{"n_layer": 12, "d_model": 96, "n_head": 3, "vocab_size": 545, "activation": "swiglu", "norm_place": "pre", "positions": "rope", "rope_base": 10000.0, "parallel_block": false, "lr": 0.00728, "beta2": 0.95, "schedule": "wsd", "final_lr_fraction": 0.05, "train_tokens": 122500000, "dataset": "wikipedia_en"}
Each number is 50 + 12 x the weight over its row's rms, rounded and kept within 0 to 99. Layers, rows and columns count from 0. The size before them is the row's rms in percent of the matrix's.

# layer 4 MLP up, 384x96, rms 0.2, rows 41-52, columns 0-95
094:43 46 55 30 48 55 38 46 46 59 52 56 51 50 45 67 53 51 20 58 52 59 54 52 58 49 65 48 47 45 69 54 60 57 54 43 32 29 49 64 37 50 52 76 68 58 54 51 69 51 46 51 34 45 32 68 51 40 67 75 38 55 39 43 49 54 64 32 62 68 41 78 52 58 42 31 32 47 35 30 28 44 42 57 51 66 21 42 48 55 56 43 46 45 29 39
104:57 61 64 53 25 68 36 62 56 48 62 60 44 45 34 59 47 69 62 49 43 62 44 47 41 62 63 47 55 46 49 59 51 38 34 43 40 59 64 57 35 63 73 44 35 67 27 38 63 56 45 57 52 50 21 58 50 43 41 45 47 30 51 55 55 57 32 55 56 31 61 69 64 31 53 67 69 47 37 46 59 68 52 65 37 46 20 63 39 59 54 33 48 60 60 44
101:43 41 58 66 67 32 60 65 34 37 64 62 55 48 39 66 58 53 60 45 72 55 27 35 55 70 45 42 46 42 54 45 31 56 54 41 54 51 65 62 61 43 39 51 42 55 38 56 73 58 41 38 35 29 49 40 63 49 49 78 56 33 52 64 47 36 54 41 63 47 24 46 38 46 32 42 34 58 51 43 72 36 49 29 50 44 64 40 48 67 62 38 58 36 39 43
086:49 46 61 49 19 58 34 30 41 62 40 74 64 35 64 57 61 26 35 29 52 66 48 62 50 56 43 43 35 51 38 63 45 28 42 64 49 40 57 61 57 51 68 64 36 49 58 56 68 29 40 40 50 32 45 46 60 58 62 68 60 53 57 46 41 55 42 47 59 61 57 47 58 66 44 76 50 40 79 41 51 47 57 60 41 56 54 36 42 57 35 32 57 47 38 38
091:40 37 50 33 52 49 58 48 56 55 50 61 54 58 32 45 43 39 57 31 60 71 52 52 51 51 61 59 51 47 45 29 20 41 56 66 54 63 45 66 22 42 60 53 71 54 72 64 44 74 41 57 63 52 58 74 57 64 62 40 62 47 42 63 52 46 52 80 57 69 38 33 53 43 58 60 49 46 46 55 53 61 55 46 46 62 55 23 51 46 53 49 38 28 74 39
101:66 54 45 35 41 50 25 65 61 36 52 61 51 44 45 42 37 37 52 47 61 53 55 55 58 49 61 50 43 78 45 41 30 50 60 42 59 62 51 53 21 77 57 47 41 61 34 46 26 40 69 52 33 50 71 53 41 70 46 48 59 60 45 60 49 48 51 37 50 36 73 64 70 50 43 41 53 44 56 19 32 58 42 45 53 34 43 64 57 39 39 64 56 56 66 64
101:52 49 30 58 41 36 69 37 44 34 47 47 66 43 50 49 42 47 61 46 64 59 39 47 41 60 55 30 43 40 48 54 41 52 43 55 23 37 59 59 36 48 31 44 57 49 36 65 68 58 58 52 54 49 64 40 43 31 38 42 58 54 41 18 58 58 58 64 56 54 25 60 40 31 50 43 24 51 64 41 61 66 48 33 55 41 72 41 40 31 65 48 38 32 50 72
100:59 62 36 53 67 76 55 38 47 48 46 38 65 44 38 27 39 59 26 49 42 42 59 61 67 62 50 58 58 34 40 61 59 45 64 47 62 47 46 52 44 50 50 37 49 41 73 61 64 37 34 49 48 31 72 50 42 51 55 55 67 49 67 57 52 42 50 63 59 69 38 31 61 61 38 54 36 61 31 50 47 41 62 70 52 56 58 44 41 50 52 61 43 35 43 08
094:63 34 44 34 48 87 48 47 63 56 41 36 38 39 51 55 41 58 39 55 22 56 82 62 76 47 59 42 53 58 36 60 53 49 56 46 54 48 53 42 48 58 45 36 56 64 62 32 50 51 44 71 61 43 52 47 66 37 74 43 42 36 53 51 36 49 58 42 45 65 48 69 42 40 44 46 50 38 54 67 53 60 46 56 65 26 62 79 48 71 54 47 43 51 69 48
096:62 34 41 48 47 47 64 48 50 64 35 72 51 44 59 64 68 59 66 47 66 39 48 34 59 48 57 66 36 43 33 28 71 52 34 48 36 45 32 48 50 45 56 56 57 60 58 37 55 50 54 46 23 64 45 66 57 25 44 55 54 32 44 44 31 49 80 32 66 69 50 54 64 47 54 51 46 42 57 45 57 68 30 41 39 48 43 51 35 28 47 34 70 46 55 42
114:31 55 46 33 40 63 32 71 44 44 38 55 53 47 66 50 46 43 76 55 40 55 59 55 52 46 53 53 56 40 57 49 48 50 66 48 31 50 65 45 33 65 48 62 53 34 38 42 43 39 45 35 33 54 48 44 48 55 41 55 45 66 29 57 46 32 62 38 59 28 42 54 29 18 40 51 51 40 59 50 61 44 64 66 63 51 56 37 78 68 49 56 38 56 14 44
094:22 54 43 59 38 39 44 55 45 39 59 63 42 14 60 48 49 45 59 37 49 43 54 52 31 55 42 40 58 59 56 66 57 63 57 46 26 50 54 32 50 41 61 74 53 15 56 58 48 44 68 50 53 40 43 22 51 31 19 47 42 56 51 56 48 29 49 37 47 48 50 67 36 23 52 54 41 48 63 60 53 51 38 57 38 62 50 43 43 31 51 46 49 61 57 44
# layer 4 MLP down (transposed), 384x96, rms 0.186, rows 41-51, columns 0-95
094:48 60 54 55 33 42 54 56 38 55 43 47 35 46 62 34 43 72 54 40 63 56 40 31 73 43 31 40 53 70 55 57 60 37 63 67 54 48 40 58 60 49 45 51 60 34 52 59 42 53 59 34 53 33 27 69 53 40 70 52 59 64 37 26 68 42 34 51 35 20 55 62 60 58 51 34 35 52 59 68 56 52 52 58 39 43 78 43 50 55 64 45 46 49 46 73
106:35 79 56 63 46 38 58 56 58 51 73 44 56 44 42 34 64 31 30 43 66 53 74 60 48 54 55 64 54 50 49 52 54 57 56 59 38 42 54 51 20 62 67 62 53 49 33 38 60 38 51 63 37 44 44 54 48 69 54 50 46 51 43 45 41 47 48 33 47 64 62 49 38 39 30 66 40 57 22 52 39 50 41 61 44 72 35 44 40 37 61 25 64 64 72 49
100:49 67 64 62 65 57 53 27 59 33 37 50 58 51 54 37 42 36 42 59 44 31 54 38 69 49 20 63 50 53 38 58 44 31 49 43 48 43 40 29 51 54 76 60 44 56 56 48 64 55 51 74 53 39 49 48 31 74 72 49 47 72 55 30 20 45 50 63 52 41 39 60 62 76 49 43 35 44 58 55 50 63 54 46 51 46 50 31 62 57 50 59 58 48 36 46
089:56 28 54 36 60 47 42 54 43 44 67 49 23 72 48 46 40 29 53 47 48 55 58 61 41 62 34 30 51 33 64 53 33 38 40 53 61 35 41 39 57 56 58 59 49 53 48 46 40 81 41 32 60 47 35 66 44 38 53 28 48 27 37 57 54 56 50 57 45 20 64 56 41 59 43 41 38 64 72 61 44 55 58 58 61 53 39 43 66 33 73 51 48 34 57 42
091:41 63 39 31 50 58 54 59 58 67 53 62 64 66 65 32 46 35 58 34 40 60 38 56 68 57 66 52 33 77 35 36 43 54 40 43 42 45 50 43 38 45 57 59 36 46 49 57 64 49 63 71 43 40 50 61 37 43 48 40 47 42 70 48 39 46 45 53 49 93 62 36 67 50 31 44 54 59 45 54 39 53 35 26 64 58 34 46 47 54 60 63 56 56 38 67
094:60 61 87 13 36 55 35 78 40 53 58 58 58 38 64 58 49 39 58 55 36 45 56 46 50 66 61 45 44 40 50 41 48 40 30 55 48 66 55 53 58 47 59 45 73 54 57 36 62 64 50 57 51 54 45 42 53 42 70 33 43 56 43 64 58 36 46 31 44 55 53 47 68 44 38 45 61 60 37 71 49 48 31 57 63 53 66 50 75 54 49 75 58 41 56 38
108:55 39 56 57 53 67 65 22 51 40 50 47 46 43 50 40 41 70 59 39 40 49 50 21 39 70 56 60 52 44 23 38 55 23 60 52 42 43 48 74 56 55 50 40 47 66 44 75 54 66 59 38 58 42 48 69 51 51 62 52 57 49 30 80 38 39 54 47 46 15 32 49 39 50 52 42 50 36 57 35 50 46 40 57 33 43 47 45 44 48 65 64 63 49 50 53
099:57 61 36 47 50 42 49 64 53 68 63 26 56 69 56 25 49 70 57 42 59 37 42 61 54 57 67 25 48 55 70 48 59 36 56 66 72 41 59 37 56 52 54 55 60 57 48 42 53 67 25 63 63 53 28 38 71 81 53 56 42 38 61 31 44 58 58 58 58 45 67 49 49 45 45 52 32 55 44 53 17 57 58 47 63 53 47 41 60 47 57 57 58 58 57 48
100:62 45 46 53 47 33 51 48 52 46 50 48 34 33 59 56 41 65 49 51 48 55 01 75 46 53 56 53 60 60 40 45 31 49 37 41 47 48 59 70 53 44 41 51 43 31 65 24 54 46 46 63 55 57 71 78 55 53 66 48 43 56 35 59 44 71 53 51 42 66 82 63 48 49 42 27 55 48 60 46 41 39 28 59 64 49 38 59 61 47 47 54 58 51 43 51
102:58 52 57 42 66 64 56 43 39 43 39 63 58 66 55 50 32 30 63 43 43 27 64 50 30 58 70 51 36 53 44 24 32 58 52 60 50 55 41 90 37 63 37 62 56 35 27 54 44 52 48 58 28 57 43 54 53 63 62 26 44 59 58 44 55 43 53 69 43 48 64 63 49 49 41 39 41 64 49 40 53 35 56 45 66 56 58 60 42 56 47 61 58 62 29 68
104:67 25 69 36 54 67 36 44 49 61 61 57 55 57 42 45 40 61 63 43 62 66 51 36 51 49 46 64 56 34 29 71 58 48 68 66 34 47 42 58 47 38 54 58 43 43 59 61 59 22 48 55 48 45 39 32 57 50 60 43 53 33 66 59 51 36 24 51 53 45 59 39 60 55 29 67 57 74 53 40 36 42 52 37 59 36 62 46 61 53 61 33 70 57 72 60
# layer 4 MLP gate, 384x96, rms 0.205, rows 42-52, columns 0-95
108:46 31 43 56 46 52 56 40 72 51 51 69 58 68 40 42 57 53 52 30 52 51 63 69 42 49 29 55 36 42 90 16 50 65 49 55 52 57 56 56 35 52 77 62 42 47 33 55 69 40 53 33 34 51 21 61 48 50 60 42 34 60 43 59 51 44 53 59 39 41 58 49 63 45 52 48 48 47 33 47 59 56 60 55 61 40 24 49 47 52 32 51 63 65 44 47
104:52 52 49 62 51 35 68 71 44 49 52 59 36 56 41 45 39 48 73 53 52 60 58 39 30 48 51 56 50 51 53 21 51 33 50 69 24 68 56 60 55 45 30 52 44 45 63 31 50 38 65 56 42 46 54 32 62 22 35 60 45 48 44 35 35 50 51 56 70 36 49 57 35 30 47 68 34 53 45 35 40 37 50 74 63 51 45 39 37 58 68 42 40 30 48 40
083:34 50 59 66 65 49 41 53 62 54 23 55 57 52 28 48 65 43 46 49 71 56 41 47 56 48 42 60 34 45 44 43 42 46 51 63 37 57 48 60 57 62 61 62 42 57 61 29 41 32 47 68 30 39 49 22 72 50 46 40 45 68 52 21 32 37 69 32 39 40 36 38 80 35 54 50 52 37 47 40 34 58 53 59 47 50 48 60 31 47 48 42 52 43 36 43
093:54 48 53 56 43 69 31 47 42 57 34 43 47 31 81 62 55 57 52 59 45 31 46 57 50 74 51 48 39 72 54 53 72 58 47 41 31 56 45 28 71 61 54 57 21 57 34 41 54 35 53 43 49 43 35 41 63 42 42 61 49 56 60 39 40 54 62 25 31 44 62 59 60 58 46 45 44 52 45 57 54 48 34 59 54 27 64 67 38 40 53 52 55 76 29 53
091:59 39 56 54 68 58 59 75 49 46 42 56 54 61 38 41 71 76 51 48 51 47 54 48 44 54 60 36 47 44 45 34 64 35 55 47 36 49 42 34 77 31 37 49 71 47 41 55 53 71 38 44 57 70 51 52 48 36 52 53 51 52 34 45 37 56 39 53 57 56 34 61 55 72 46 45 51 53 41 89 60 52 45 63 47 67 55 71 52 33 49 70 66 55 40 25
096:28 59 60 39 36 54 50 49 20 74 60 54 34 56 32 43 56 47 63 41 63 34 42 53 50 53 49 67 49 45 32 48 35 73 50 44 66 47 23 60 54 41 37 43 44 52 51 55 60 64 59 41 52 56 36 76 37 55 39 49 53 53 46 57 51 66 13 51 32 44 69 41 38 48 49 51 66 52 49 51 75 47 42 55 48 49 36 41 40 72 29 51 57 58 50 54
091:42 47 50 48 62 63 53 64 46 52 35 77 50 52 66 56 52 44 38 68 53 56 52 43 27 45 53 36 52 52 49 59 27 43 40 46 50 40 63 39 45 42 32 81 42 41 65 43 52 30 49 32 27 38 23 43 64 57 32 57 83 49 48 26 36 61 34 62 61 48 45 49 45 67 53 40 34 57 46 46 33 40 46 48 42 32 55 45 59 50 55 38 37 48 35 51
098:42 51 43 37 47 48 60 65 47 36 53 65 51 43 53 36 40 78 53 24 59 62 44 49 44 64 61 32 59 54 33 57 41 32 46 37 45 42 54 52 43 46 46 54 52 61 48 55 65 58 42 63 55 35 69 47 40 59 69 71 62 17 59 46 63 53 61 58 56 42 51 40 55 23 46 70 28 65 43 49 46 62 64 61 39 49 61 46 37 84 58 64 56 44 68 41
088:44 48 60 41 45 33 69 58 42 76 32 47 60 55 44 39 43 68 63 57 59 28 51 64 62 44 70 49 27 64 52 54 38 35 56 32 42 52 61 48 45 46 60 37 58 26 59 46 45 38 67 24 28 63 33 70 45 35 62 58 65 60 33 37 56 69 44 48 48 42 60 40 46 45 43 43 65 48 27 42 50 50 45 45 33 61 59 45 68 30 48 53 56 57 61 40
107:27 38 32 44 56 51 52 68 46 26 39 56 77 38 80 40 71 72 53 34 45 35 67 55 43 53 40 28 58 66 50 47 53 49 49 50 29 68 48 47 55 70 59 55 59 59 43 19 53 46 48 42 69 59 43 52 51 57 40 39 68 38 39 56 46 52 43 56 74 41 39 48 46 46 47 46 59 43 67 56 57 65 55 44 39 44 44 44 39 53 66 54 56 64 49 26
103:34 49 51 36 61 50 58 33 80 63 45 61 35 58 54 67 53 60 53 66 64 61 54 43 51 45 40 69 24 73 45 42 49 72 36 63 42 48 50 59 56 41 25 63 38 40 57 43 43 54 48 34 32 51 49 55 67 59 22 52 39 64 49 57 44 47 35 44 37 45 59 46 54 54 59 36 62 39 62 35 51 38 70 63 53 63 39 67 46 68 36 48 53 28 38 58